Part of a small language model's weights.
Architecture: rotary positions, tied embeddings.
Training: a variant of Adam for these matrices, 9198 steps.
Each number is 500 + 25 x the weight over its row's rms, rounded and kept within 0 to 999. Layers, rows and columns count from 0. Numbers have three digits each. The size before them is the row's rms in percent of the matrix's.

# layer 3 attention output, 192x192, rms 0.0976, rows 73-106, columns 0-191
092:508531495512487517476525513509496503483472488535466482505464523496506544508544509521505507519471479455503522511496467444502536490524439507514523513505524504548478475523526498501493450473517493482475502525502523559518536485509506480483534518463513436532490498512502505497507539514540507484527450490502492481520530495502500533507518497486477514475534484475475505409489463487511508540499493509469518525478479477495552452502517480489476483523470486510499502487524552481481470521523524516488502490499496505508469534557529455529473521502513518475486474477496514488451508536501537451
100:475523526502517539517516508494452485460490481503439519491463558488508548529533523535531469468466516540487521540444479487489545501502516473530561485508525501490512527507528465512520523463525498516500466513517484478474486499506472492506526497455501523552518503507509493463473497495502503525506491478498508519517512511489482549512541491519502511477509513480503460454519494478556497511498534501523483497515499478503518489506518490521512500483496499508546514512532469480580546540548491484556477510553496535493510527473477505520483540529520490504505504507504495463514465532498485500
106:464512522534492535493495487463470457507493461522499476518459508464547500488523518495551484526493518476484526480478498485519477505503528528481510525534476486496491489496488503535506505485495521557535485486487519497485510538465482509510522459577519503527482518518524453471514477507517513492525545477493492437583507536485478464509470541466495470506512531464506474490477541512475491484483489515508497530472466514504477515491467463482473481488488543516496508501491498513471469524464478523478493468522512497504539503501480485475472509469501474502464501448509437533463503512518511484
129:477485488529451549480493519487525481483520467531458479546458509472554565541500463544526501502492510481471498505479502484494538476472514516506527481504520535500494539517459521500480509512502469512505519514477532483455471469522494483484497481537508468503531500482486506503470493502503483500511475473469508477528497516507512530558494525501466518488519505473508443485483525495542486501452499535503482513490522426522491500507485514508496493495477442482490507536548511483519552472553502500502498489532461508511503508500472453474478518495475449494481515465496479529476482539500495467
084:503543492481530494528509494517476520472479513478515505477503481540475492528460526521512497453520515505458541490516523513501498483439487497485489462466505492521500505480475531526473518565484472487468495505461548450494482551473533488479468490495418521544523523514488483507503480508536466448480494474514492551485547525480494504489474475452510532461532474433488483472517483510508516547533475505499496512468485533496486511441456472498498524511455485509492511461516515460519516507497499520489526508510472476489491486481509478497521515510501468502502487498505513517507485531508509521
103:518508513501474490534510477497499501506496500472497496518497512512497509532501493514502489523482491496468502513490537514505493528489489493536478495477495548489492454464526505457506525510525495459516499500508536529548549435452453490498462553473517564523451521496518479446437491533496456488502474479498458492500532522492548524499488467493492488478499498480528519478466521495523490515493479506488536485505532512534492527534485492478479463514504496499455516487529474525451519542432546482480501478529512511507532502493472512459456505460519506494477507453486465510494505521516506463
100:496474506535457510536495525487513508498496501477476490546491502489540518546498458539508490501498500539543527514494482503484433493511488471484462479515498467526520476489511473525529475465512505491504485502520477559454507499427477427485516462515533513495497484513518477475483482488479508499489494441479538483475509534481503501524514444526465534518489519489534510496512512504511508518485474499523536504510460508503505507474506479491493480524461487503470509462492524493482487531496515504524490482496549531543488542523499504505441480471523521507483524464516467476463534511518549447
105:510474470506482496493490506509547560515530494489520509508516504508488461464482455506488531481515490516496496465476504516456531550507526463491527489499530526493480515515487472539510535466499479481506524478507502482524472503548485501500496513515485414469493490461490545526528503469474461476508523460524477494508492467531499438492472518520502477515506502519512493487490519496494510482447450506536514515475505505451451502442445468472485527531496504482551484497469540519504444531480465448486536505468490471505521487533507480480500489484495498516499497494476503524507519482473497491
081:477490443499484553510488528481520503499519441499535496525456507475513483474486518544517501475540485510538450445533493479487459478494500503489431492519470459469549504477480515536485513536513536508529482516472496483516538488473538473510534507511507499508492487520485481473492516501510488453488511520510462510526471504539502498495478554457524488533478492507525476536450533466470497471485494531516508485491544552473455489482471457493497517508478493537466506485526522455480520499501492514473527476484493442497513491504519483486517494470495488491483485474501486535467498498518507515
101:489471512495535538525479480498495474507536482482489537484487525473516501463493512470518468487490559497485528489465536537534485524487510500451544502520486524509493448480482490464449514557466521514505529498502536464524501505524472497527466476450502527528534536565534531464453506524496514505486495523512481474515442479505462490486506547521499485524473509531496496503532508479487522460469502480523471480525494509485472521477486498461528497482516496494510499485462486510531467500427525519520474500473534504516491499485486531503500466491466520517504545516513475503521502457513502531
079:494470499526540497522510508533557507487571544501480501473509492514519504502455481482508491484486483450483496514499541496524497477503488539498470527530511539496499509503531520463516510499499470513464491503497471531544534500493510488507478541515543468477484504523505512530524508477496500492482554509529444510472518520541543510523466429518471512494441504467526520518494556543475477522518535525537479500511483506472496516487470503477535483490518500488512501478484531473532506512543540481534515511467506537528498512542533480532479511484528534505528477504488528460491521507484521480
098:503524499516482491508519506504494537511469501489479474512511490499477495498507498529502512499495508464485497456526520519463467530516491552528476502462435530486541494513508508514493474528498520518483478514502545470539502506503506537526487543460437517533502519512479479477515472483480448463526514483508540460504470457514476466521471522530478470516511537557506480534491499488495486445472536511501526503517460531483563549484514488512443468539502491519520500539513510472532547515508487517525483494515492545516512523493478498513454515482496510490508510475486481485499497557502528468
103:529486511502527492466481514489480497458515504530501505491512519505502476507535481493489514484493506476521481519529487499504511521512467531484481538488471521488477488509550508505465487486512484521465453512464511503493472532515491512505505495509454527506522472483516460483523522475499454474433504500561439476500467536442549459524487501434513467511501572469504463494443532538447493493463517532511455498480511452518522512481502512498554473486525450508470515528497476480554471483505530481491517490507487520495523484511489480487493508466518492512483496467493500520499495504495498483
145:482540524456531533484520480487440528481442466498466504477477526478475515453549539490505504474473502504514513518525496510494498498503527496474525523471521510516484496514485484504471476529533502501500481454465444495512517473496439464519501549485493482484498470478510472560526548453527487533506501532469488529503500460501474521439529507520512516490461464505491545473538473514492542507502514519515506498469496480515471491471558481510540518474479489502474521544519493461531498476479526488512492503494510486474516487491510518504531511498530532491517479539513530470528485489501486529
091:460538523476488477549563495552482509530437524468464483469474488513502519492455509521507494475516494502488542513485495508490489487500477485482539482514499508533476494524523525485481486456477471475509485491490507523500491446498487457509524488496539504534472516522498474513476505520494521496489462535514498526414477496489538534499563483519527539458499490504459511510529480484550546540496512511499493516546486517525509526510525469550497508523482494488519495504504520506526462512529458505484507524511456468497501484492518495521541537529489486480521469513476533503529494530484495532
091:512469478495504534525484500504525492507523485490509522510491515497513483483484501507489479492509503569489488484495526513500457510469524487478522449466537506526499466461518493506497556485523528492534563500501491477517521519482477467522550513485515526482544474500513469467445478488511471471507516510493503559505488482506469518457516489501531514505485462533491529508509484469479541497502460488540535495461432493507545527496518494454473455490489490495503510469486543492514527515512501455515540519477477484520469490488535506507481487489538524450537503529483551466552532500495496501
113:508515463511499472520527528546532539538506520464517483491525482522473461455454501525493514494520502516505495459490453505481453510504491519481481484487478525489513544502440482495521509466488501505488562474525490475493528501473490476501517489544489494526541484522485504567476532504492534487514513478507472510500513490519514455497466467502501458511506472506531522516458513484470509481490480493470516515524509490484513480519495495529485478527488491448518500509533518526500488518434507488510460498535535477452543493452492533486548556539519457520487456518503503485511474506496482531
101:484503485525464477553504516524514523554506498428497526503517492492495462460478486516491494478517480518507511505504515485538516486493529500482523480479515502511467458503536533531499509508481481473488483518465458465542514489477516498531542517468518497519510482507512441505498499501561508476559517525481481495505537466516488521477513538518480464523484478522510553529518500495510493483513489496545536495474450432527478494505515452499471487505439463456549506496511545499539485515517520518470498519505466470478492483500495499496544519523458490503503488509484493532495473478483490537
079:462510525499520500526524466517508481475475527512482509472507491494475525484482526476477484486510506546525503455495503514511521523454524472508466450530491485464450490492514495458479499496514454489513519509516477509472478488511487496488531511500494499494548479520518519513451530510516504469474511506508517517468499480514466505489516485539512523545460493544514506531556509538471462501535467490483516494491498433527568483519550531523531483496490460508465495468509529495498502495526527522530444480508545507531511554514507525522489509517546548511471494494538480473527513499534523477
099:537435518459476495493473486493525538519519514472484529518534489506495479513501442486475539481470542511479477464503518534504499513536479478469521475524484484504502466490471550509466473536477545474471504527474498537476496494495525447546470503462516444498476492546486553494478520489473501459510506494498536560488519486535522483484484478501524528508538465539484536512475460471472550517515500471477480484469465478484512485509518526490513555501502508475486476497472491506483512468540468478463532494497462511485505481520494466496504502478486500509498484469488500514475486509484499476
095:490527492497539506496530515507496449481486507516509486479490490515505512519511546505510466513505494474462487503478490482514512519489518507523520516497490500515479505461540484452458479512453503490497470505515553551487527481487492554491446556481459460505544495506526501505492500531520536567563453493503486486497551490501520511476485466497454482480504488467497523457513484470544506529501512540477474563518489482450526489499513537556520511474501531471506492546497478508483504492522474485507505507523475522505498519527489451505492533509493448513480482463486501507471500533486517482
119:521545487476510492502510501507475534479449495485506514483504517512457479466506529505468498483514541564525491502564523568476459499474559528496510445431510537482464485566501521514481507517538513539476479510509496522528505493470487483505477473448541454501497479474493498516511531471507488483490472497483502537476504482493496511452522485515513523485516482523488545475523456499505531530507512502472473481497497483557511487496528480492492548501492511509480502495517510498497513466528516498487527532483484521508471493522514501511495484492532540491529494506474536471532542502468534483
103:464470513519467512497483476479530528515529494527473468541492487489523512521491456513539503520472462458547500493508507525495500504464507489483511531452452470484499499488499524486488481508500520474521520478518500525555485521501522470492478451541519507525445465531498514490543508537499449518480500491503473500482468482503524489510496473555501500477437513498532504510512539525520512458460517503505472478492500492447468546544466496523536524499514472555506493491483474517517497487530434479473510490503487513487535470493481485466504505458500468511493486476493465518455470491509470501
098:496489461512474514492502556522519497472518502522494462513468500520557517538424450550545525471534486514531534480481501469545482465483515521499527476528547487513514487520462505517496513493540453516479452461471500477430515540496523507489475470475511523490498494476501482501496500480492514501490484484513478495500527558476547471506478519478532499522508532470514475510505520491508482515491469465531524478498451535508470549467480465485499513568518473509504494439518473496524504530467522485491501504489493494520498491510497520490487488498510530482507521513496510488515501459510493511
100:496505482502480517499522526512506476494490496490484486503487486502508517491499495521501516485512502530497496508480473486459497499498474459512494473483538496538502533452483526532475513542430486413494474456500463522495482486499463447497466528462465535452502581541487502504507500519461432491542481525477483471568504496507487537487509531499508489470506499503505518491479516467505523493484499525516491493502492488523498540442496445519515497517480441534456521533541551463546469472529517512503494518515513516492478519508498482514493499505501487497500495491499490493471482520495505489
110:507507533497512449491527484547507557496493559491485495460541471536463488493481465475485554473483519498484581476514483480481505488493474498460519498506512522493494517525517492494492466550501470488479495479509518514512467500520507536476483523537530517503516511549515517496498503481533497537493517493512488487493488517475531462511458480496510489545499508516520495545477521515486477485529473485476487503472488539476513496459464510498526503531542488509444485475501503504486496503504471493479490496443526421499498497492574523513548493511519510501500453523513536483526538485512483523
092:473479527514534530495473492483494462485541493511486530493504505480509511512502507472513474478479509500463489536473517508488504513502482469478545492537507501480513483483492508477456523505505531481532478499447542497481512532504476518475504496480486522544526557495543472456497475540546526519491470481478520519498481555478511526484518489477518491478510510492527504524491511499518507500497532501515477486516521481459543501547471521441483493491503532512505511502474523526505533441528445502473486480498550528502549491484459500450491478465497472546455504448511432521462504480508496486
088:504495511497505493436506483489507407476506491557511484480523498509486536494564529466463502547493470469479506487535479476492556519528520487470526514470493477485510514461501540494444500481466460503508493477495463473484500509518511474528461526458505503521501447522495518568545514535533524527512494433504504517520504506505462480484475463495482500504517471479529479478527493464524523504512493508483482508555501533536507497488477521484494496494508537500446493513517481482456502522472495517476490505493539509505495495507485519477480480497474515512496534505494468509483511460502490489
112:499489476522467465530501511498521430528507518482540476511522479506511496526481512509474460558530481484517462458500469498502490553520500520502484522540457446474510497507499470469551497467485492490509487531516520455503461552480548510536474482476514500464461532478504511479468465510504477532510467490463493478481540552459534540535522463480455525480496520447518527481481522505509509550501495460512511497455478503511472500505476492494496480509523499496555512503471493499503466526486512470510504519538497536486500487503470518493476496507518520473519521503469508477509483495484488474
103:476483486506492520530510526512527534506524469484481513505501521476489475512480481564500495447500494488502484541498510489506490481510471500493509515521509527511511478490478493501472549495518487532461463531485520482511513506526476498501520513507537534553482478502534500459471524507513473482511498436457479499462526509482503487488493463482475484504465500476546559504482516497458522492442521488483507476511510496528511519538472518526504467489528486484483509507509483519493545517489507441490565499505459517501550465478495445475499528432534451516503456454500494502469493544500496476
111:567504480494487491482475508472469495468468473510537511528501521492484467501531502511450503520510502468508482491566504502477503518528524538514462497492469496490487477530523499468489472493481525503484560519525532498594516495502514511526513470483475451482502505510510534492542537471477470500492504486498501545494526505526504522481517483491517524483513474491505507450502471488496514535516474508561466517453485460506514509495519485486485501468497514519568508514472481526596506525466505489549480501494523517518497511487489529507470490506502528499517545534509512464513496496513496490
109:506481496489486527485475508476512439486518485524489516517493511488524522544511500506510480520491509503507433499521516530480492537490544509509493500471498489457524512523506515523494529477504514557516469490480477495491497502498473531515457496504482540510489462480467498507544490464483505522534508499482485502506509497526490529531493482488461480507496475504515507493464517457516507498486548506487488497512514502529489476556538502500496526469489515520519520495528488500497502462533515499480530471541440528503529491521467419480473515447483443488471503431493452555433466523505509466
085:495513500491519500496503506500475516455468508546494486501486486508517490512503512500504486487507477482528528525542472512515530551482508525498531455488483459527470523567506523461483473528464469523479507513501554512454534467508518525460500414491436447519479490478489544447531496509477514488511481491500502498478496482478475473484496508484479482494502485537496523516518451472457511479489490526460506527521535496488550506497520494514487499455450499472501514493503472479519495506476563506497536492487440498495472496558512455517495508507522490483498492490507529520497501536487517487
081:520499502529502488512517507518515557486493519491498488503508512512491500473495479517486504511511490493510475502510485481516491480532518458484497499493510492512516486464559502540479478471541519414495501497503487478496502490497477490498512581508500515469492518443494506529531491465523488507468508457526446476533480496550508469539437466516495464504524475493582486491438536464466483455472475498539479485530464535489495508474481490472474496521506481499511495492484499524516485527504456503480490489503549501465553489466471515457489510459508509513491492479498456507490502508501489477